Weights of a small transformer language model: attention and MLP in parallel.
Each number is 500 + 25 x the weight over its row's rms, rounded and kept within 0 to 999. Layers, rows and columns count from 0. Numbers have three digits each. The size before them is the row's rms in percent of the matrix's.

# layer 6 attention query, 64x64, rms 0.109, rows 17-31,49-63, columns 0-63
093:490476496520497551438525546472490486486474521514483474526528501495478497474503529503467511479469489497514501475498458509480519562487456525487473566516489492507502460521510496501516512498541511
096:488506483485451516476488512496439500510516514509459465537485503501478538518548529505503587501491512485463498495466534452520477502490517494505519513461490522491529482502486501526519499474509517
101:469483515513538513452496500499545513490526486499551520530517468487506500511507499519469495506495514541510495503447506480446504504532522479530525518430509519505499531526518479527503488459462479
092:488514484440506532509500510535496470505486483496513432510491503491522545534494507497468552490509512487558512487433498514460482465525503517520533512497521489474503462510482487523507490526503509
084:473466478499508534443500485524513521528521520517497484501494481503529473490499522495469469552488536477485515469494517407498518473509470511500463522472475516524506494498500532511503537506530496
113:488453478522497490484489489493530562537481539478484504528494510483494525480514553506504492536484509494482492459509485460530470516485531536462453504479518481542488476513503494508549516470509482
093:518532481484528509514500470556505490478500505495534528495522503469524481493522482512478505488453514521500483532449515507496461546535535493526560471503452478469521528490487482484507481525476481
096:489498475521521489502483510501557440429497453494498512477435508521487513543510488468484516528494501492474492465487481484508480517518527519499464488504503518518556454514517493500512523502498493
127:498489516519477525502489543478535467477487481516458500512531498524498516488517494530465551433504533465530527467484500522466523506540509481474515507492513468515517498489514529468463469496456505
099:497510502496473487489497446480518524514469508521489444496533498488479508506438534496468493486543482453492509494507462519520545485487484481512472518500515453485532477531516510566514518500499502
112:543456489514506466504510491502512469495522492534489472525494492548492519488537510508454496498503516435521491478545505506524513513538485458488457484522524471458509475516521494499504496553515465
110:537509492492539452498477456492507529483455484501489521539522488506519472477528531475499458439495481478473478506527492555548545479488496476496505507491527510515509501517504479494534480507525477
118:498495465481493536486508486511493474526442529536474484515495473501526539474486489504487473503506524484520507520519423471534534519506523470476530534473514499477556477490518542497498496494514520
096:536518464494512466535534505521448472468501493524491483505506478522523526510530513490477535502493483468499483497476530535530544468490528503490505516509472464488536518489510458460537503517533454
100:511452516523539489492447504503536503511486506510534510480487511549492508472499522510518459528489506502481472545506496470499512529493517483442466510455536512543452503475498510513463522472489490
089:486494481528451535482501492475530517509474483491474464486499513564550456475503510518475509490467525463496506487530510495492490538477496539503514516493509450491508460485512520477555492507514542
088:524476504538429516474522469516462514499515530494486513526479480464493506485491550557471526476506510483480508482471499471515495472481538482486458504484510461526541525539483480496500483489493506
091:463519510507496549474466519517511486470544451458522514527498493469493509520505500495510539518485532508453494509471546477449514502474521515539509539467497506514509514521506482511478480444507507
119:526510524477471489495530480504465472520486527506483459496538481498523543515499538505446511473465517490516519504457506515490491493510441521514517512472516472475504473495491467504506516501574538
101:529441548512477476470515502482497524516514554538481490532501515487469505464482521506479485535531502515530493460506478474495503541506467453529485501487496466518488541498510531538475521503498518
104:473496491524467518478489495464515539522486501497510490496473517502484518484514537510493495543486503498449501480530506431515495494482492507487445518496541529542497459547493459548532523490496488
103:494485540503466522517470491477496479504477496519519522473514485460509503494560505494521491460503505536483479476483476485486484574540490473523573491520483493491526510471502507477513487484459514
088:492489484510504488546489460461546520466492482494487493480526501532478482510507482523487448526518510517480458486532512482480515506475503496532526492489531507476477470494558506521535494560453477
105:521532517500467529477511539483478471511490489539442483512537487510505505491514496528446548446495507489514501507458494487495531508555504457483531519486502494475499509504487488499457495501447513
091:515532518512511468506513506485491542485477513538473485503506475491520485522497487474497490490535463493504528520534484505457526459483471511475433548501492500478563490518475461533523500515536513
093:514491483509494430550492498512528474463484495509497491506459529521497529488544530523474491485499525475483523491535500534512457489510503517467489461539527471506503451509492497512547485508530465
077:491494485491460480499483429498526474533507511506477517532491498549525539495517516495513480482506545472466511527535506518526535448460487492501511502501496441492493511487501461513519506467525468
097:466521451497466555482502460513503446510496516521504485478495493497523541472496510494490470511515500478523506524505450466544571492493503505499515533483505482480539456500541525512500505500505500
123:550496485486517459499542483515460488475511488501462450520525466510489514500524496478484571499510481462534487474472512558534508500511484456517491501514471491468515502505495516484510486538517485
114:521464506511530466485451498498497551487478520521526520478491506523488477485504528480525443570477530521480458526510482472521505552494491494477483502480510518487474536466520504503483512467490509
# layer 6 attention key, 32x64, rms 0.101, rows 17-31, columns 0-63
083:476499539484520525474526528491508536488476518481477527508511472458507520465514525451473494479497482480488502488510445506479536518506462514513506561530482470489514443551513484495486498490525498
094:498533485497470505464527510503479491502522476512430498519494477480540551507527536494490538519496514496481491514448508466545497458469542479519527534475491513482502512499482448497499486502476482
093:460494513486503506518483502536518488492503495502510509498549495487530476505499475513447486446476511523486471492465456511457508501549520491548537519453522461475541493523503494512523468481469508
103:464531488468493496530489521576484461524472498527475463514517522475508541525514480495488495510471506482521533529484492492500510466493503517515459541506526476474501493494506439541523474491510480
097:518493510480479523435532444472474498514510514468491514509477489531504483502507516548484533510492488515517495474472508438475515502503475523528517483455479481527499540560477523481493519513506487
103:478484512541503499501459522503475532523483514464480527521512499466476527502513531490493516480449507526481504460495516445448470506496522510483510508491499466564472471545491498528513540488504511
110:529524474503512497530489491526525484514459498491538503462510441519507489502518507462535490463536487458535484512430487507496514518533522507494536508492514501485553459482500502494504461533494508
088:486498452506531509488472545544543506452514493492517504488440492515490472551543544496466485528481499497485479500476517510492510506533526505503497530489498530504522462448513518524513535496508501
110:496509508514482505524495476469516477461482503522438520535520484534485509480534480521467529476524513499547524521512463555510547462508511474488503506504510460483526518504518463481491481507457474
093:454493540507500482484504460452515492510490528504462456511522501504485506524491562465476498517513490512489486516540485475470514467472498515516449496510506481511480521543472498563514524467492485
120:480485502498512478505494495521531480488517485544482472539509518549509512453532475501471477516454517520525506478538489468514479525541521501495437489525498483483483496509506459513563520526513480
092:518512516531541451504471495505496538495468482498489526542536490510512479476535523489527441477484474503459480494519480510516519484484523513505463525480527505525493521520474493533535471496495436
131:536511494480499471494477494500501508536485524508462508475488474523492507501500514490515489513528495472464484509504467445510532513479492478477506547467532496519537453508527561522438524470520530
100:545484441475537465509527456481476499498516500497495503493476482532496520494516525485508527510539476467520469495501512490538551456466484504506487467511510500486501493573523484470528503485513479
104:527479513523505506494455527534469520462498490494532513510524527525490516496480537516500493510457521502492453536455513472471461535524531457494491498457515508532445512493504527498461521490492515
# layer 6 attention value, 32x64, rms 0.111, rows 0-18, columns 0-63
102:500476513452532464502523480513524510490530545492483513499500492503488466472494513563492477471505484504522543466465523515514490499465525528533454489518506518546492528476510487460503452530511489
111:483485535446518530523521506454537526484502468531512520519488490519514511457457508524500494454510487502514506485482498484518474454484554464471484488524549481521491478534506527468507513525494487
096:500526552494519490489490502503481517489492518468499458479464511464476486494462500523526489484513467534502491480500497532506497479536531534455522534501521524530518512502535497469560539471446503
090:507513515510477469532495503526480472539544511508463546524502471494477470504507515500489493505500526435445490523519498481468465515515514509519521467543478464478471495470530467480510505511463479
100:455562511533495511465518507495516544473508500504526532499494485510461494480489474540499488490479488487517521512475498505493506498472485451480481501548493494466517475483503531549497538499508574
095:476471502511467553510546527489521493522492500500490467501517442549483502475516470530491469514520514509489486470505513455495502467526507462479504517518491535506526482509519539477504455486558508
103:493482474478508519534453517480512483564513521495522498541546499459472517493504492529484522523501443522538466537550488480523519508507492479525503493484504501491491456483471507463518516494528517
096:524509494527485514508530503520491482513515502503504509550461490496492483520481550484459529494490530517506460546498468480512453505505554493457487434487487514510538500498530456481499505489492461
112:527503509492513519490466485510491476493474520462493472474531473469490484488532471500504536552484510500553573507508513473516498519490530530496491444455481511457495475489511533527496522497503478
113:541484510499460484486507436533508519550520453503525493493512465533508488450493496496501464501499513526527502543512549511505483514492522455528508497529484472472481525501480472520517483465513520
108:503538511485502502502469456507521501555474484547542457477504509474462439510529462499508536518519464498486474465479518482509477475505530479530514497520541492525503516520519490502482509536512488
109:495463464547480509526469498536513518524519499526498487502495502538482523544450531489529512468505513460484512481543535501481521475506478435488521480514472501513530527492523484463494519485498467
087:476502546518500503516517453486518496515489538474500495494491478476539506517491478508531507511534527506508494508500507475474475489485515444519491494481479525465456470534449440559493515507538489
094:495545492517471487492486482497492480489516498495462516510476482528481433512470492490470497542469547503451490531525510498509496500513516489531534525504489507513527447516519529464528474544545514
106:497534505509512503470511487510534490485526471499516505475555524530464514511474517454443525469541479531507459493503481520506494569496501530479491503481527504481472500462511480524481483498467472
104:481501504474493465533464539491520494512494511462472504526508496508493446507516478513489480479531509524537480467460504486537448499462478504445536496503540482527499516501496488499540498498472555
099:529472497503498504480502478503549506489452425518478488506507490483511490478543537515472468517473509439481510494523507532515449486526504511462528505513498537490488505525527535483516467503478509
092:521493531474502538482493527492470485529511484523477507501467525450472491534487518494538484486471504487502486439491499513505566487483534506543487485468542552493499501498462514474524492528504514
092:494488521467561494500499519521496523510492489508513446496553519517479500512473492499464512531505459504469479499499489455522496498512537547485524535501512470480505505518483524490538449440517514
# layer 6 attention output (transposed), 64x64, rms 0.222, rows 0-17,32-49, columns 0-63
123:482553497494491542476477470491481487485503496508497452525505496542511527520501505506499527540497508499450464516519507435528529490539485434511506482514477549466516490498491500515515520474507485
114:524557480527517467475518487516475537480500498467472526487498492496519527487502478509533538525477472516488519555469516522481544474476447526514522509494465490454466531500509476478508506504504475
107:496452515487476500499485501549506505480516502541482484495512507570513505475510487507456496544464537443506498526513498522503491541492465464524480492484538465482461503491518475493483529526521519
093:481485523490541538476506505503506522520483499469507471507506509466562512505438504484513485495457484482514495443540483500513542482510478479496474516496500520503511522499463550536507503490544458
115:553490464500527464556420488498497482497473482499500487511487514511496563537482492527505520501495507489517491508483509490524529483479517510463560480462516480522492506492535492482500519466491484
111:486495487498517476534492496539509528493506526457528505516483514461514509536502534502523518502528512503478482507463541528483482469471471506510486499492496532534436491498456424522532487515499472
114:520495500554469467500498492500546509443511481515491504506489478494516415526506472513485463518525505499476512495474562522478514457478494495510532497505478531492522510529515511495481509495485541
110:524515506498539467502494464497537536491425493520479502522522507508507472458517455488470496523504521505517542500535507509490486510489461487546465529504465509506493531530473478523503497530467466
124:501521531511511479479491499442524531475511482524516497529522487516506485499513556514516466460471517489458474512509524565510514497482495430483512476517510483522515483517472482485520471485538476
135:492495478504531554502487546472491496449470515466418521514475525484503534515526512514503525522515510483486494470490446490495506502488479532500507498525487514537502457513501496456530515529499505
110:505468480518507507499531557482457458456520507484488516530499509503495526476499525515453508499458497497504503487526474515485564531476456553512499534491512518482475492473525492470479484507539492
122:483528541496518523491523547500499496469481519489501497490500531465477485510459509478474456478492451505503502531492467507473458522513498538516477473538545503469481493511482506565504499539497538
109:533484515489501463525501497515447469453513473502482562548512483501476542509489510497487518453516523512464469474550484518490492521481522483492494506514502511518532527499493503456515475510537465
111:506503516481511503521482499501525561518480546481529490515535498482528525503466520514508528470486548483535509512482483545484510495464465486477469499510521427512470498479487453510463506487518486
127:471507494493491511517507491500473509522451542521474494512445483476521487522494450516536460548501507497510529475475536474510490488456478489502546495501466506529531518525477533492508511529537462
108:493542490493494527494520504518496470447517493491522501508516501504519507500481521481480480502511497519501448534515454502446604485518489482524464492498474526490493535490518507497456514493514493
104:470496522481526520514499506497447511465549504511535480454488520498475528496487495474484530550448460507536493517505488503488498499481477511574499493462494513498516491482457493514512518491539526
100:499513517508549493509520493536539480537486524494495530431522464499532494523508503499470463477491480525527510497508499491477502438528509513468467494509480419518510473498499517509513528491498499
083:520479496517513512532494556494519483500495461475523469456478511492505506472493476496552520484484545465539462499498509519489478530517483523495496509475524496485463491498517557510495481499435543
108:509486474493519523514488509515518471489505471512513467501486492503504457519523466478491490536502542487475446427526517471529478536536522486512493495516462550504535507486485549511519477524480491
070:497526464518534521485542522473516464459539481536519533499496512506513448504519516469477494478496466533514487497472498470530521465503536497538512523483477526493512469494469521538482452513491472
083:469490495490490465516469477450522551468467505532518490475522511528457482501518483507482489504533508531531527538507495539479486505446486516535501511468490491525476494490534543503470510465498536
089:479468473472521516487545491531475490500519513498493507512547483454514479443541542484500498492518500500477456496511465515502495520541546514531486537472489525501499492501475507470525457518513458
072:533513489507518494470465502480516482508477440512522534495512488525498515499487492470529485496475500438537491539504476558553532509507505501516531507491537462459492512489513512499460480501458501
096:503487512511498496461529518510465526515507497491505507473535526504470521476488537495497525471514512488493502467509498506500486533526507549461404532521496445498488528486514485533502500526462476
087:470519512503473536495530527484449492490524526481474490451518503475510532520496517539538511508500461475484491478473497527494534473499429533490521504545491487484488482461498513486522496516545525
079:512497494505459489552521514473473508488527515494464531506498535516447526505515496496459530485514463535474493436525475466473469495496483541528478512516523498524503514506520454503518527520484524
075:486488496509479471529490516497493483508521503527524478491542501468454493513455508508474500479513471513540539490492525494450532487476519527515505523480537452498509547504554514521437490481494486
092:524515545519517495464512509515537515488470490484484533489497477525554495519495488487507516502495567486472508529505510508493469500528500478445435495503488485512509467507444487509534486454496525
096:503510488488509515506491457483504478500485501496490523479471467487524486458532455555525510549503546535484506478504475504515513509492527498520552498476468539539503475478499541437495497484476502
087:497493498545489540454485505467532479498494476488507472478487541526499465490528475533478483499468493492528535512492533500518526513528484515466515467520486455513482519484546535500483536488446534
076:486470513520488541480521524523473462522480464493504513443484509481492519527493481518502495494522472493529512479481509464461504476530522558487495502476477523523519532534527529516479521469444534
071:527477515512491484485524506514482524522509522503490485535508516517514499441525522477478532482454515479498541507532456475484469485543539507489437496513510495502488466517465465494529520483482547
087:536464472497542487471506485526474552523484497528512468485506496495526476456473537495499512527455437464509522507497505474512499501547495516512502525461516497473497491551500501512506486537512465
081:488541484503481483533495541526451500508500563475508497532488513509538501550485532480508477445504493526489498505463496487498505466499501502481493505515533476515488538491506439496461517473527470
090:514512487520483479502518503507493475442486478522529477508496495535517506475491455542469518504501559465486516530481542529520484558507463503501513530501497540449487506490498482503479447494495515